config = dict(
    n_head=2,
    init='normal',
    init_std_up=0.0296,
    beta2=0.95,
    grad_clip=0.5,
)
Each number is 50 + 12 x the weight over its row's rms, rounded and kept within 0 to 99. Layers, rows and columns count from 0. The size before them is the row's rms in percent of the matrix's.

# layer 2 MLP down (transposed), 1024x256, rms 0.0525, rows 849-955, columns 160-191
062:51 56 49 74 30 61 40 62 49 49 43 45 62 57 52 55 47 46 36 68 32 19 44 50 48 54 53 68 36 38 48 63
033:72 30 37 48 39 34 39 44 36 54 59 68 36 38 59 43 54 45 65 58 55 61 30 47 60 43 42 52 47 64 44 42
090:44 38 45 75 60 62 43 44 47 52 74 41 62 73 30 43 46 67 44 64 31 44 53 61 58 52 65 64 63 45 42 62
093:38 57 58 19 60 58 48 46 38 64 49 63 55 59 34 34 50 64 35 33 57 73 47 48 51 61 62 38 43 48 42 54
095:36 58 51 56 49 81 27 34 36 41 53 52 58 37 47 45 55 58 50 47 54 50 63 49 39 54 52 60 49 47 34 69
098:43 47 36 60 74 37 47 27 50 28 40 44 53 47 55 37 40 35 42 64 50 49 36 25 56 48 43 74 54 59 38 44
102:60 58 75 57 52 66 48 39 44 62 57 65 42 60 50 51 70 39 52 43 70 51 57 47 70 58 40 60 47 71 70 46
099:45 40 30 64 43 55 25 67 55 21 38 62 41 57 14 42 47 48 54 55 58 54 50 74 47 74 50 39 64 68 48 37
098:62 52 42 66 55 48 21 65 63 58 46 55 43 50 54 44 35 20 52 63 58 76 56 54 53 45 61 56 28 42 49 57
098:65 62 44 66 48 57 37 64 65 39 52 71 45 54 58 36 54 26 41 40 34 54 50 47 35 54 65 66 25 45 59 44
037:39 57 39 44 50 25 50 37 49 65 56 32 37 69 42 29 57 61 56 53 44 33 58 48 54 45 59 69 32 49 50 44
098:49 44 52 41 46 46 51 49 51 42 54 38 37 43 58 53 49 52 40 66 42 51 43 49 64 38 70 54 51 62 38 46
107:57 47 50 76 33 35 46 49 48 69 34 43 45 44 63 31 46 39 26 28 63 60 45 64 38 50 56 56 45 50 45 33
105:68 45 49 50 51 53 59 59 36 40 52 60 69 45 57 49 48 46 55 42 48 59 42 56 33 40 32 67 47 32 51 57
103:58 69 47 58 45 48 46 63 43 41 66 41 47 74 64 49 63 70 55 27 39 65 20 37 52 35 34 52 47 50 39 50
093:46 44 47 66 67 62 29 55 41 43 60 60 54 46 73 28 53 52 65 61 53 50 41 43 67 67 48 25 26 47 56 56
111:70 46 25 15 42 63 44 46 50 56 47 60 43 56 54 56 56 47 42 71 45 67 63 65 41 51 45 41 52 52 44 22
099:35 60 38 73 62 72 54 56 47 53 41 51 50 50 60 56 60 59 53 65 60 61 38 34 55 50 43 45 52 64 44 44
103:47 40 41 51 41 65 47 52 40 47 52 26 36 43 36 77 37 55 48 29 43 44 82 48 50 44 68 51 49 54 46 50
098:75 63 54 49 30 63 50 53 43 61 47 49 38 43 58 50 52 52 37 28 54 65 43 46 48 52 59 35 51 53 52 57
118:62 37 50 50 41 40 47 69 52 60 61 42 41 41 66 48 66 50 63 62 43 44 53 68 56 33 49 48 45 40 55 59
096:36 45 57 70 48 52 45 40 39 57 62 36 44 51 60 44 26 40 54 28 40 61 50 48 38 57 70 25 61 55 49 69
101:49 46 39 55 67 42 41 30 51 60 72 47 56 49 46 38 61 38 34 46 68 59 47 67 54 42 61 61 42 55 47 72
110:55 69 26 36 53 66 34 68 41 65 52 66 39 44 42 41 49 61 26 66 48 60 53 60 51 55 38 51 51 48 48 60
099:36 42 34 65 49 56 22 19 47 38 56 41 60 51 33 42 54 32 63 50 58 61 69 77 55 76 49 41 46 40 60 58
102:71 35 21 38 29 36 54 52 72 49 37 66 50 46 37 54 44 52 39 44 45 41 52 41 45 41 69 67 55 53 52 59
108:50 55 62 54 53 41 27 49 25 24 38 57 50 50 54 68 64 53 65 33 44 41 50 53 57 38 41 64 34 38 43 37
096:56 44 54 67 55 51 23 60 38 63 49 36 61 32 54 56 53 52 52 22 45 55 33 54 46 49 63 58 42 43 48 69
102:60 47 49 44 56 61 46 42 46 51 62 62 59 54 61 42 58 40 40 44 55 62 30 69 61 45 35 26 37 37 65 53
103:53 57 58 45 38 46 26 44 42 50 73 44 61 52 70 64 51 34 75 49 86 60 45 57 40 50 54 49 42 65 47 50
104:41 48 60 64 73 46 43 49 36 44 47 32 72 53 55 67 50 46 52 60 47 53 51 65 25 52 52 61 68 54 57 36
097:44 46 54 74 63 55 36 72 67 48 40 52 31 66 45 30 46 56 61 48 56 53 64 58 38 43 36 42 43 72 58 41
103:53 38 61 45 62 53 48 45 27 22 66 42 58 59 33 42 52 66 53 29 72 52 68 56 57 50 68 51 42 62 53 61
128:46 64 63 62 56 47 63 60 41 69 63 44 29 45 65 33 55 54 55 66 49 45 23 40 64 55 39 57 69 60 40 62
106:48 59 68 60 64 32 57 55 50 44 58 52 65 69 73 52 29 43 65 59 47 45 30 23 42 57 44 53 46 48 57 39
104:42 38 48 61 74 41 74 47 49 57 59 43 43 50 57 39 50 50 41 51 61 51 66 38 51 55 31 57 56 53 51 43
093:52 61 55 64 50 51 67 43 63 48 55 64 44 64 47 34 75 42 59 82 77 43 53 60 46 48 26 37 47 40 64 45
102:52 50 52 55 42 42 68 56 54 55 56 31 58 64 51 65 60 46 55 53 48 40 57 49 66 43 73 72 68 37 43 42
110:52 38 49 49 48 67 42 54 33 45 54 28 50 49 50 32 54 48 44 54 63 28 61 50 42 42 47 35 34 50 52 43
098:54 50 45 44 65 44 45 52 50 64 54 74 58 39 48 42 36 57 39 32 54 47 59 39 67 38 54 28 49 58 67 69
097:28 67 44 81 66 47 45 75 42 53 48 32 43 46 58 59 50 51 60 44 24 50 66 36 45 55 61 26 58 23 44 49
039:52 49 49 52 54 50 53 39 46 45 51 68 42 46 46 60 59 61 47 33 45 70 39 55 41 41 36 52 39 54 56 23
050:55 63 57 45 51 58 55 30 65 50 43 30 52 49 58 33 65 45 39 32 62 54 61 70 60 54 29 47 50 37 59 61
125:55 59 44 62 60 40 62 48 67 75 44 44 66 77 60 37 32 47 27 34 67 57 55 34 46 49 59 58 22 47 66 43
102:48 57 43 45 28 54 51 50 33 52 51 52 40 52 54 44 56 53 37 58 48 70 50 56 26 38 52 40 67 58 60 56
113:41 63 60 52 54 66 35 31 51 64 48 42 54 40 64 53 42 56 44 46 35 52 58 35 67 60 27 25 50 46 44 49
109:55 39 61 48 58 41 51 51 60 31 53 53 33 47 52 64 44 40 82 68 36 48 62 43 54 42 51 44 62 57 36 42
119:37 42 57 52 46 65 34 50 63 63 41 53 48 56 46 55 54 58 40 33 45 49 55 66 51 48 40 78 27 46 65 64
102:50 56 36 81 57 41 58 67 19 53 48 42 50 52 37 74 51 74 51 51 36 64 56 43 49 39 59 65 55 59 63 40
050:58 54 43 48 55 51 39 58 42 39 32 62 61 44 42 34 43 47 40 49 33 30 67 41 37 40 43 50 54 35 53 55
104:40 27 64 50 41 48 49 43 65 39 70 58 45 61 58 41 52 41 48 62 66 54 50 39 45 46 78 38 62 35 49 33
094:49 61 42 48 30 45 59 80 39 39 39 46 44 44 34 59 55 54 55 65 48 36 43 64 31 35 39 50 59 27 60 52
104:49 65 35 42 64 72 38 37 50 76 70 69 42 31 79 41 59 45 34 52 52 54 38 43 51 48 66 57 52 45 32 45
095:41 56 19 62 63 39 72 44 48 73 43 62 29 57 64 70 49 60 59 54 43 50 31 18 53 41 42 49 56 76 54 40
112:47 54 68 77 55 39 68 55 17 46 47 55 57 57 64 57 53 42 49 40 53 33 58 52 61 42 68 60 44 54 63 49
098:25 36 57 56 49 56 54 70 34 54 40 62 51 61 39 45 60 60 36 43 65 51 34 55 36 15 50 47 45 57 77 37
104:65 53 48 46 41 50 21 73 49 33 30 34 62 50 54 63 44 38 67 76 44 46 53 60 49 62 68 27 39 42 85 46
050:53 40 55 45 33 59 47 58 46 33 49 47 62 60 61 35 56 66 45 51 43 44 70 54 32 50 27 36 39 33 40 62
099:54 51 46 50 39 63 43 75 51 41 47 38 56 49 63 65 34 45 61 46 45 54 44 47 56 39 38 48 46 56 69 36
129:58 68 72 54 41 28 54 52 51 46 56 71 57 37 45 39 53 57 45 52 64 83 41 65 59 51 64 62 65 61 63 57
102:32 67 42 41 52 43 36 75 66 39 32 53 60 68 57 59 63 36 64 51 52 44 33 36 45 73 46 72 60 56 43 48
099:69 38 55 61 38 54 41 46 61 49 63 52 46 53 63 38 52 78 59 54 67 51 40 54 59 64 54 63 54 55 38 53
051:55 51 51 61 74 48 55 64 39 33 50 32 27 60 49 50 46 54 52 53 61 57 40 56 43 66 49 62 44 61 42 52
100:63 65 71 70 45 38 48 61 57 28 35 24 50 39 38 50 64 42 47 56 61 63 55 63 22 41 35 44 41 33 46 64
048:44 49 54 39 44 46 20 41 50 44 58 52 56 64 62 52 79 52 70 49 52 70 42 75 39 57 37 63 29 44 50 47
107:54 40 48 56 45 66 37 88 57 43 54 49 17 41 53 41 53 85 36 46 49 57 63 56 32 43 62 61 70 38 41 45
094:34 57 42 58 34 45 56 66 56 36 52 61 53 38 60 48 29 54 52 11 53 44 38 57 50 41 47 37 42 47 66 54
100:43 55 63 44 83 61 63 54 27 73 60 54 59 24 53 52 64 62 47 47 48 42 27 45 62 69 59 31 49 39 52 55
101:63 80 41 49 53 61 55 55 50 55 49 58 39 53 75 60 59 91 59 45 38 43 43 40 66 59 44 76 32 36 47 50
105:52 52 45 40 51 41 54 46 40 53 59 51 41 68 57 44 45 33 32 71 71 45 27 52 77 73 42 32 33 57 34 34
096:35 53 42 70 67 54 48 57 76 52 39 42 43 58 44 51 63 65 74 42 39 52 44 64 57 46 27 31 57 65 48 66
039:65 37 63 45 54 33 46 47 76 44 64 46 54 47 65 37 56 52 33 45 63 41 59 58 41 65 55 49 57 57 50 54
090:42 48 58 62 66 41 41 33 61 60 54 55 53 59 45 60 49 31 49 56 52 64 30 57 57 67 40 40 45 77 52 38
050:47 29 42 70 75 63 45 49 58 37 41 44 38 58 47 53 40 52 63 72 61 24 48 37 47 38 69 56 57 59 60 45
109:50 57 61 45 49 49 64 36 58 53 56 83 41 77 49 42 75 44 65 49 30 67 62 46 50 31 44 50 60 33 57 49
112:60 67 45 61 47 63 63 48 52 63 47 74 37 72 66 62 53 62 59 43 42 62 48 34 48 36 48 51 44 60 55 50
043:52 46 59 65 40 62 36 55 56 35 52 40 52 54 63 31 36 41 55 52 46 47 54 40 24 62 51 48 24 34 80 45
108:25 44 44 59 41 32 78 46 21 38 63 50 75 67 53 56 51 36 45 38 35 50 60 32 47 60 66 49 33 51 45 77
107:55 34 48 48 42 52 37 42 30 46 44 43 56 37 40 36 66 49 68 54 52 53 69 59 52 57 67 65 54 41 37 54
089:57 27 51 50 73 70 59 49 51 52 65 50 51 25 61 44 66 47 59 40 74 64 44 64 53 51 34 43 49 51 70 44
097:44 49 39 62 42 60 43 71 69 55 56 63 39 49 39 41 40 37 40 59 61 56 46 48 44 61 58 35 42 52 55 60
094:56 44 49 48 61 51 33 41 55 46 65 43 59 77 66 42 60 59 37 48 40 76 54 64 56 63 54 42 27 45 45 43
101:39 61 34 66 65 38 61 67 49 40 61 47 67 44 61 47 46 55 62 38 53 34 36 41 31 34 65 62 51 34 39 64
111:30 61 54 71 60 56 34 47 44 35 53 66 50 36 42 72 57 72 51 31 63 58 70 40 44 60 55 43 43 47 51 67
096:14 43 37 39 50 56 49 47 45 44 54 63 42 65 38 26 59 30 71 52 54 61 63 49 43 43 36 55 52 62 66 32
129:32 36 54 65 59 16 38 56 55 54 46 43 54 40 24 30 48 62 73 55 22 56 36 48 44 46 44 54 50 44 26 46
123:60 51 68 49 50 60 43 35 57 44 43 54 55 52 56 54 40 61 68 35 56 37 45 63 49 55 71 46 57 37 22 60
044:63 57 60 44 55 45 40 61 48 41 43 51 35 71 50 35 32 56 65 60 58 39 55 67 32 47 36 42 53 48 61 55
109:52 21 68 54 39 67 49 57 12 72 33 51 67 39 46 61 57 39 43 48 24 31 51 39 36 55 67 46 43 56 77 42
095:59 65 64 57 63 76 41 57 39 45 49 64 51 34 44 45 55 61 58 39 36 56 68 42 63 36 52 74 44 36 59 59
105:38 56 44 48 31 69 46 63 57 46 18 70 46 53 60 41 52 60 61 65 46 56 41 32 45 48 45 47 62 42 38 54
102:82 60 22 20 32 47 55 54 35 43 33 41 36 63 44 64 53 46 48 31 46 58 47 34 44 72 45 38 55 53 49 55
040:46 58 42 49 47 64 32 50 40 52 42 62 53 58 49 41 41 43 48 69 58 48 42 89 41 77 37 28 67 55 56 47
102:44 50 58 48 39 44 36 53 57 48 58 54 32 68 66 42 65 37 49 42 42 48 48 50 44 59 35 34 65 59 78 33
114:36 43 65 63 50 18 51 66 40 53 49 51 38 24 23 38 50 67 73 56 36 54 48 63 71 48 41 53 63 57 36 59
104:76 50 52 41 37 53 74 75 66 49 50 40 43 51 68 29 64 42 46 52 80 38 32 63 58 47 58 26 12 64 40 42
097:53 32 61 40 37 70 59 52 65 55 52 49 45 57 45 56 47 35 63 67 48 48 38 78 53 68 61 34 45 67 41 62
097:57 51 50 49 58 59 51 56 40 52 43 38 47 54 66 41 43 57 67 49 46 70 54 51 71 63 58 49 71 46 61 43
103:63 39 42 37 48 57 41 42 58 62 56 37 39 59 54 44 53 45 34 57 51 47 45 63 48 58 49 47 42 33 40 50
116:53 55 51 54 31 46 21 54 34 47 44 68 62 41 45 44 33 54 49 56 16 71 59 49 34 64 51 57 64 41 54 46
047:46 76 46 45 50 60 62 39 56 92 51 58 45 58 48 49 47 53 44 49 75 49 35 38 55 39 44 50 44 39 57 48
105:54 50 47 45 70 72 41 57 44 65 36 61 59 57 51 42 44 71 44 53 50 42 50 50 45 47 59 36 37 43 69 43
113:56 46 56 36 41 49 47 50 52 75 73 47 61 37 57 55 51 57 50 47 64 59 33 50 69 65 36 49 55 52 31 39
101:47 57 33 37 27 22 53 64 33 33 63 51 76 49 47 55 56 47 59 44 28 55 45 34 44 49 47 39 82 43 53 35
099:38 60 72 54 41 55 44 62 45 48 50 36 51 53 64 32 37 50 46 59 48 44 47 43 49 56 59 45 52 31 55 42
101:50 59 51 40 67 64 39 45 73 44 60 69 51 45 41 29 57 70 55 45 45 62 45 26 46 39 45 42 48 30 62 44
114:51 31 56 57 66 54 46 42 47 32 59 41 56 49 55 56 38 36 43 66 41 77 58 59 54 41 55 62 58 44 47 63
# layer 2 MLP up, 1024x256, rms 0.0562, rows 850-956, columns 160-191
053:42 48 51 41 36 54 53 42 46 52 52 33 62 63 45 55 46 27 45 42 58 74 54 32 58 43 60 50 45 53 43 50
087:33 67 52 58 43 54 54 45 34 49 61 50 59 54 28 52 63 63 26 68 47 39 45 49 45 59 63 80 61 60 49 55
093:63 60 42 27 39 33 32 47 51 42 47 71 23 40 53 67 43 40 56 36 54 41 59 52 68 42 70 67 64 64 56 49
095:68 62 51 48 32 46 52 35 49 50 54 28 61 61 76 40 50 57 55 49 55 44 51 15 61 35 72 59 69 60 54 44
094:53 57 41 38 48 46 48 42 59 25 41 42 30 64 55 55 41 47 38 58 33 49 51 58 43 40 53 36 43 54 50 75
096:50 46 39 36 74 51 59 51 49 68 65 40 51 38 31 47 48 35 33 52 33 39 72 48 51 38 52 54 50 34 46 46
090:33 41 43 62 25 54 47 41 45 42 55 58 66 55 39 52 47 35 43 53 44 51 36 48 47 52 51 46 61 73 49 30
092:47 63 43 36 45 38 46 37 52 54 49 49 43 45 63 58 63 47 22 66 58 59 51 50 68 47 64 58 71 63 34 47
097:47 68 66 33 38 58 61 62 58 61 49 33 33 53 53 54 73 37 46 48 39 53 49 47 51 39 55 70 58 60 41 63
056:22 42 50 40 42 61 57 39 42 65 48 22 46 56 37 73 59 40 48 59 38 45 59 59 54 52 62 55 66 61 40 19
095:57 52 62 43 65 44 62 35 60 58 66 34 50 53 58 44 33 28 40 63 63 43 29 56 53 60 59 57 65 46 64 64
110:45 54 33 45 47 57 45 34 55 61 61 57 48 45 40 50 40 50 54 47 34 43 55 38 57 51 50 38 68 67 69 31
111:47 54 32 57 54 42 52 49 62 50 42 43 54 52 37 54 51 51 52 42 38 52 49 34 54 61 65 57 61 63 58 58
105:45 54 25 30 49 47 41 47 50 59 48 41 54 56 51 53 46 38 60 54 44 48 69 57 52 69 61 66 69 65 60 49
094:32 55 28 52 39 67 43 42 56 41 24 52 62 40 48 39 47 60 38 66 30 37 45 24 56 53 52 46 49 49 51 60
112:55 62 38 46 46 35 51 45 38 48 61 60 39 29 51 40 47 46 64 58 46 22 51 60 75 43 41 61 64 46 33 83
100:41 39 57 42 25 44 49 37 52 52 22 47 60 46 54 47 66 52 41 65 14 47 62 53 40 48 46 50 62 57 34 58
101:46 45 48 33 67 58 62 59 86 57 47 50 33 41 58 36 55 42 63 70 45 43 54 69 64 44 39 45 54 40 60 62
095:36 48 56 23 57 37 61 52 50 46 37 41 25 82 60 24 61 48 29 57 34 68 50 57 63 31 32 62 75 56 62 68
110:30 30 70 47 40 29 74 48 54 44 27 44 52 55 59 31 56 54 57 52 47 52 56 50 41 51 49 44 62 42 37 69
095:36 61 60 65 62 51 58 45 63 67 61 48 61 50 69 49 42 48 52 35 47 47 66 40 54 54 59 33 48 50 75 44
098:54 48 32 50 46 59 55 28 52 57 45 26 41 54 60 50 48 18 63 54 49 25 64 46 51 22 57 36 50 36 23 60
114:70 43 58 60 51 62 63 44 36 39 68 45 43 57 72 34 58 38 53 36 60 83 41 38 39 42 42 37 40 36 18 44
095:45 47 48 48 53 48 56 39 45 41 55 37 30 47 50 69 38 55 42 31 44 58 43 44 68 37 56 40 85 65 75 35
102:41 42 58 55 62 57 43 40 52 59 63 46 53 40 55 23 76 47 36 47 55 51 60 74 54 50 42 41 34 50 44 41
117:72 63 34 54 36 32 73 46 79 62 47 53 67 74 39 46 56 72 59 45 56 34 46 60 45 55 43 46 37 64 62 39
101:54 61 56 56 71 62 39 53 49 63 51 48 43 60 56 35 48 55 58 41 37 68 53 44 47 77 54 40 70 55 58 56
103:58 47 62 53 78 47 42 33 43 59 46 58 53 51 57 41 40 62 46 42 49 47 56 31 49 43 44 66 54 41 32 36
101:31 47 45 42 54 45 64 51 53 48 62 42 35 64 30 54 48 54 48 32 29 46 52 62 68 41 40 56 52 44 38 51
099:52 56 54 55 51 24 35 49 40 48 42 69 55 49 44 41 33 46 53 42 58 70 49 29 53 58 32 58 71 59 54 36
092:61 88 62 49 57 51 50 42 64 74 31 42 54 39 58 20 39 41 34 38 53 45 54 58 77 51 55 45 49 52 41 53
102:54 55 31 43 53 35 51 56 58 51 36 53 54 22 50 68 58 49 66 60 40 34 69 26 72 45 56 36 56 35 43 57
129:42 59 72 53 31 36 57 41 52 47 33 54 48 65 54 39 69 43 38 46 45 42 47 68 58 63 44 56 53 46 52 70
098:59 47 48 51 49 59 44 34 42 50 64 54 57 67 37 59 50 31 64 50 58 49 53 25 47 59 50 30 75 50 29 52
105:62 60 49 59 48 78 54 46 27 51 51 49 42 32 71 39 34 41 46 51 42 66 55 40 47 41 40 36 65 58 42 62
099:60 65 38 39 44 31 55 57 44 59 44 37 56 44 39 46 38 36 35 46 34 37 56 33 61 52 55 49 45 42 49 37
104:40 44 32 48 47 27 51 51 29 39 67 57 62 47 55 54 38 39 24 52 68 35 51 64 30 29 49 55 49 58 56 39
109:36 60 67 50 39 49 46 40 33 56 34 44 43 44 60 40 60 62 56 47 58 43 58 46 64 41 70 48 64 69 59 53
100:47 64 28 56 28 53 61 43 57 43 49 40 37 22 48 61 39 42 45 68 46 60 48 29 62 59 54 25 61 59 60 46
095:39 65 58 54 65 59 62 44 28 47 62 48 60 50 42 54 45 40 50 49 51 44 57 37 41 35 77 53 82 67 51 44
059:54 54 48 44 46 44 57 38 33 55 40 44 66 51 56 59 56 46 38 33 41 60 49 37 53 45 49 49 73 57 46 43
059:32 58 43 43 62 44 65 29 59 50 38 33 43 61 27 49 55 44 36 60 48 38 55 45 55 35 52 59 61 55 50 40
124:32 55 71 36 21 52 78 58 58 33 23 49 36 52 40 48 55 61 55 58 24 58 50 60 49 49 54 42 54 56 49 54
098:34 36 32 22 37 30 48 29 36 52 52 46 30 48 62 45 60 41 49 61 41 61 54 46 39 55 52 59 61 47 74 43
109:64 68 48 39 56 34 47 55 42 75 55 37 24 57 61 37 68 64 61 63 45 33 25 51 58 47 52 35 63 50 51 61
118:44 58 24 26 38 54 66 49 67 60 41 39 44 53 55 61 42 33 53 56 33 51 52 57 57 41 69 54 64 48 51 58
120:40 60 59 32 25 23 68 51 39 51 52 50 36 49 66 48 56 54 54 46 37 63 47 65 51 32 46 55 50 53 58 56
102:36 40 55 32 39 49 42 50 27 43 72 64 35 44 39 58 45 51 38 59 53 32 59 53 47 52 36 73 58 52 34 47
059:43 53 45 37 54 46 58 26 29 55 31 52 52 56 45 64 49 58 37 87 36 50 64 50 65 45 68 62 63 52 58 55
105:49 35 61 31 34 54 55 54 72 44 42 33 29 42 33 48 72 54 59 55 52 27 45 67 58 46 56 63 70 49 36 67
091:51 50 43 38 45 53 61 30 40 61 62 48 57 63 31 58 76 43 72 62 56 48 53 47 56 43 34 47 55 45 61 57
107:39 64 38 16 33 40 64 42 59 55 47 59 33 48 47 61 55 30 62 54 48 27 47 60 58 53 60 54 45 47 40 76
096:73 38 62 48 59 68 28 43 58 51 69 23 64 66 47 24 69 37 42 39 64 43 65 31 40 53 50 41 35 71 52 34
108:50 65 42 41 47 47 44 43 39 46 39 38 62 44 51 70 42 51 38 43 40 40 57 30 61 53 39 56 52 78 63 37
094:44 34 37 56 46 44 64 16 53 56 67 59 33 54 47 58 52 48 59 59 53 44 37 42 75 50 42 37 86 59 56 27
099:42 55 43 45 48 68 72 37 50 46 38 28 70 36 61 53 44 47 49 67 39 56 44 42 54 48 31 43 48 57 64 56
064:53 41 41 39 50 41 67 15 43 54 67 45 45 49 54 41 59 44 30 53 40 46 53 58 68 51 86 63 55 50 53 32
101:34 47 43 41 42 51 35 38 43 45 58 37 49 39 23 56 56 58 39 56 55 53 67 58 66 54 56 53 72 56 48 69
118:69 44 59 35 37 41 57 50 58 40 30 48 38 73 63 42 40 49 50 63 36 70 48 39 46 29 58 61 47 41 51 66
099:54 42 33 34 44 42 47 52 54 61 58 46 71 49 51 62 31 34 60 46 38 65 43 62 47 67 43 67 84 79 67 46
096:58 51 48 48 21 53 44 48 41 81 34 50 70 42 45 61 35 70 54 27 61 55 43 41 86 30 65 71 53 57 63 60
065:63 57 56 69 60 48 60 52 55 59 53 40 37 43 51 52 41 47 49 51 52 53 40 51 67 53 47 63 55 52 64 50
098:56 72 60 58 56 36 70 34 51 48 35 37 53 22 44 34 66 48 42 40 45 56 52 43 58 57 56 71 54 58 38 49
061:44 64 61 46 35 53 56 42 58 59 40 25 61 51 54 42 41 38 36 49 42 41 58 52 48 34 61 60 50 50 50 41
109:51 49 32 42 43 28 47 45 50 52 60 49 49 63 40 53 40 43 61 46 44 45 47 31 49 54 73 58 46 46 74 38
094:78 86 40 25 56 62 68 45 49 74 49 59 51 52 36 67 55 54 32 53 65 61 59 33 77 40 55 30 60 52 31 58
098:53 51 30 28 40 63 49 24 58 76 53 39 49 37 56 36 44 36 50 52 54 63 54 49 62 61 63 37 47 54 24 53
095:43 56 32 42 32 38 51 45 33 58 32 42 43 45 46 50 35 34 62 46 46 33 44 53 84 49 67 68 63 78 41 44
106:62 49 45 49 55 49 39 37 34 44 38 55 47 74 73 58 70 37 63 65 53 35 50 36 55 40 42 31 53 61 66 30
098:61 57 57 62 30 50 83 49 29 53 33 51 69 50 43 42 54 47 33 41 63 57 54 47 49 40 41 52 49 65 42 67
054:55 62 40 24 45 45 63 42 41 61 31 47 61 46 40 61 60 42 56 55 51 44 62 45 47 37 57 42 61 55 56 34
094:46 39 39 49 39 58 53 41 43 40 37 55 59 52 46 50 50 58 53 43 55 37 66 43 54 39 72 67 58 30 61 51
061:59 74 41 56 57 32 56 42 34 51 45 52 47 47 40 39 52 28 57 64 31 39 44 41 63 53 42 51 60 40 50 37
115:47 51 67 45 54 35 61 36 57 61 54 33 49 37 50 53 54 23 61 41 55 35 52 59 39 61 41 38 45 49 24 62
122:52 63 34 47 39 51 57 30 57 63 66 38 57 54 41 54 43 15 72 49 38 28 53 70 45 58 56 56 38 50 48 55
059:50 72 57 44 42 38 57 35 51 48 35 38 68 58 34 48 47 50 38 41 45 52 39 33 62 50 68 71 56 60 58 47
105:73 54 48 34 47 36 64 48 54 65 48 54 31 44 52 63 80 53 46 63 37 50 39 54 49 31 38 53 67 56 46 44
110:62 47 50 37 46 46 46 52 63 57 50 48 30 32 41 57 46 61 29 43 39 45 72 67 44 44 51 38 44 72 48 52
091:22 66 61 44 44 45 49 38 55 57 27 49 61 49 67 45 26 43 45 51 41 48 57 48 43 35 49 52 49 61 58 73
090:38 70 40 60 56 62 51 46 41 60 76 60 58 44 56 35 55 55 30 58 37 47 31 42 68 70 78 44 60 70 53 47
090:69 57 32 43 49 52 71 27 45 48 45 24 44 69 55 65 62 31 45 61 50 29 42 40 52 46 46 44 54 70 68 39
098:54 49 51 15 48 49 68 53 53 50 42 31 25 56 50 39 51 43 41 66 60 64 59 20 48 37 33 71 59 43 30 58
107:68 60 31 59 50 43 80 50 30 41 50 57 47 47 46 63 48 51 58 47 42 68 39 56 41 39 56 32 45 41 66 37
095:56 47 55 30 38 41 56 49 51 51 40 43 43 44 60 64 43 54 61 47 42 47 45 47 36 50 42 70 48 41 60 51
133:53 59 31 39 56 30 57 45 45 48 44 51 58 44 45 58 51 39 67 44 32 50 59 49 70 51 66 38 43 27 24 71
128:63 67 76 39 38 38 60 46 33 59 69 62 65 58 54 46 41 40 57 58 46 30 49 46 69 49 52 53 46 34 38 47
062:71 40 41 48 57 37 53 21 39 50 57 46 57 54 29 62 32 40 45 48 40 48 46 40 62 57 66 54 57 56 52 53
112:53 62 26 40 56 34 40 32 65 55 42 48 49 45 37 57 59 48 37 65 31 60 44 65 47 65 59 50 45 57 71 31
097:42 46 54 42 31 35 50 49 63 56 54 52 53 39 54 44 49 36 49 71 60 62 51 53 63 58 45 51 64 60 45 51
108:49 52 32 33 65 28 42 35 39 66 61 38 47 25 55 35 40 60 49 63 63 48 57 46 57 54 61 55 55 65 80 24
105:53 58 59 42 24 61 72 48 64 69 36 40 44 45 40 59 67 72 34 69 38 76 50 41 56 73 55 57 70 67 57 70
056:47 48 56 44 61 67 62 27 36 65 63 24 51 58 44 38 39 45 53 59 42 48 44 47 35 59 46 50 64 53 35 35
096:47 55 27 27 39 64 38 38 38 55 67 71 84 84 37 55 47 37 61 51 61 39 42 39 59 42 45 52 50 58 60 42
114:31 57 27 30 39 39 49 47 62 35 43 39 68 51 72 59 45 42 47 55 22 30 65 45 82 37 44 56 63 46 63 53
103:52 57 44 51 41 44 48 39 25 37 41 43 40 43 32 53 47 48 50 58 43 41 49 56 61 66 48 52 69 62 58 34
097:56 52 61 37 47 66 53 41 43 46 56 34 65 47 53 59 57 26 60 76 52 52 43 73 75 70 71 57 56 57 32 57
093:33 48 38 58 37 57 56 51 36 54 27 46 40 33 51 41 44 51 56 54 48 45 54 45 58 41 44 48 74 39 37 50
104:49 55 58 49 43 50 84 51 28 50 50 52 68 57 65 43 52 54 48 46 34 43 47 29 39 49 54 50 40 58 54 36
109:42 66 56 48 48 48 55 61 66 51 60 35 21 50 67 42 68 51 38 60 39 65 52 58 42 35 36 53 54 45 61 78
058:39 61 46 27 60 47 59 25 39 57 43 37 62 52 68 51 45 46 39 75 45 71 36 46 55 39 49 44 59 47 79 65
108:45 51 41 38 19 27 65 45 40 59 26 32 62 43 50 52 40 28 47 72 42 25 78 50 41 71 35 68 52 45 45 56
112:46 41 56 28 43 52 54 62 64 60 39 73 66 45 43 40 64 36 42 66 56 60 39 39 39 24 40 52 58 30 53 46
097:52 43 33 43 61 42 56 39 73 60 68 71 48 69 51 23 42 34 40 47 59 45 42 77 69 53 58 68 47 50 68 41
097:46 78 45 52 70 42 58 31 61 62 50 55 59 54 45 32 56 53 33 69 46 65 30 38 71 52 59 41 57 60 34 60
102:51 54 26 31 61 54 72 45 42 48 60 30 41 60 54 59 41 32 48 64 51 59 39 52 54 54 64 66 65 42 63 36
111:28 42 41 29 50 27 33 36 62 62 35 40 36 54 40 49 60 38 55 48 59 26 63 33 68 43 42 60 58 49 40 71
104:43 51 28 56 59 53 48 17 67 53 51 29 74 45 43 36 35 44 28 57 52 53 64 51 64 59 59 26 39 55 30 57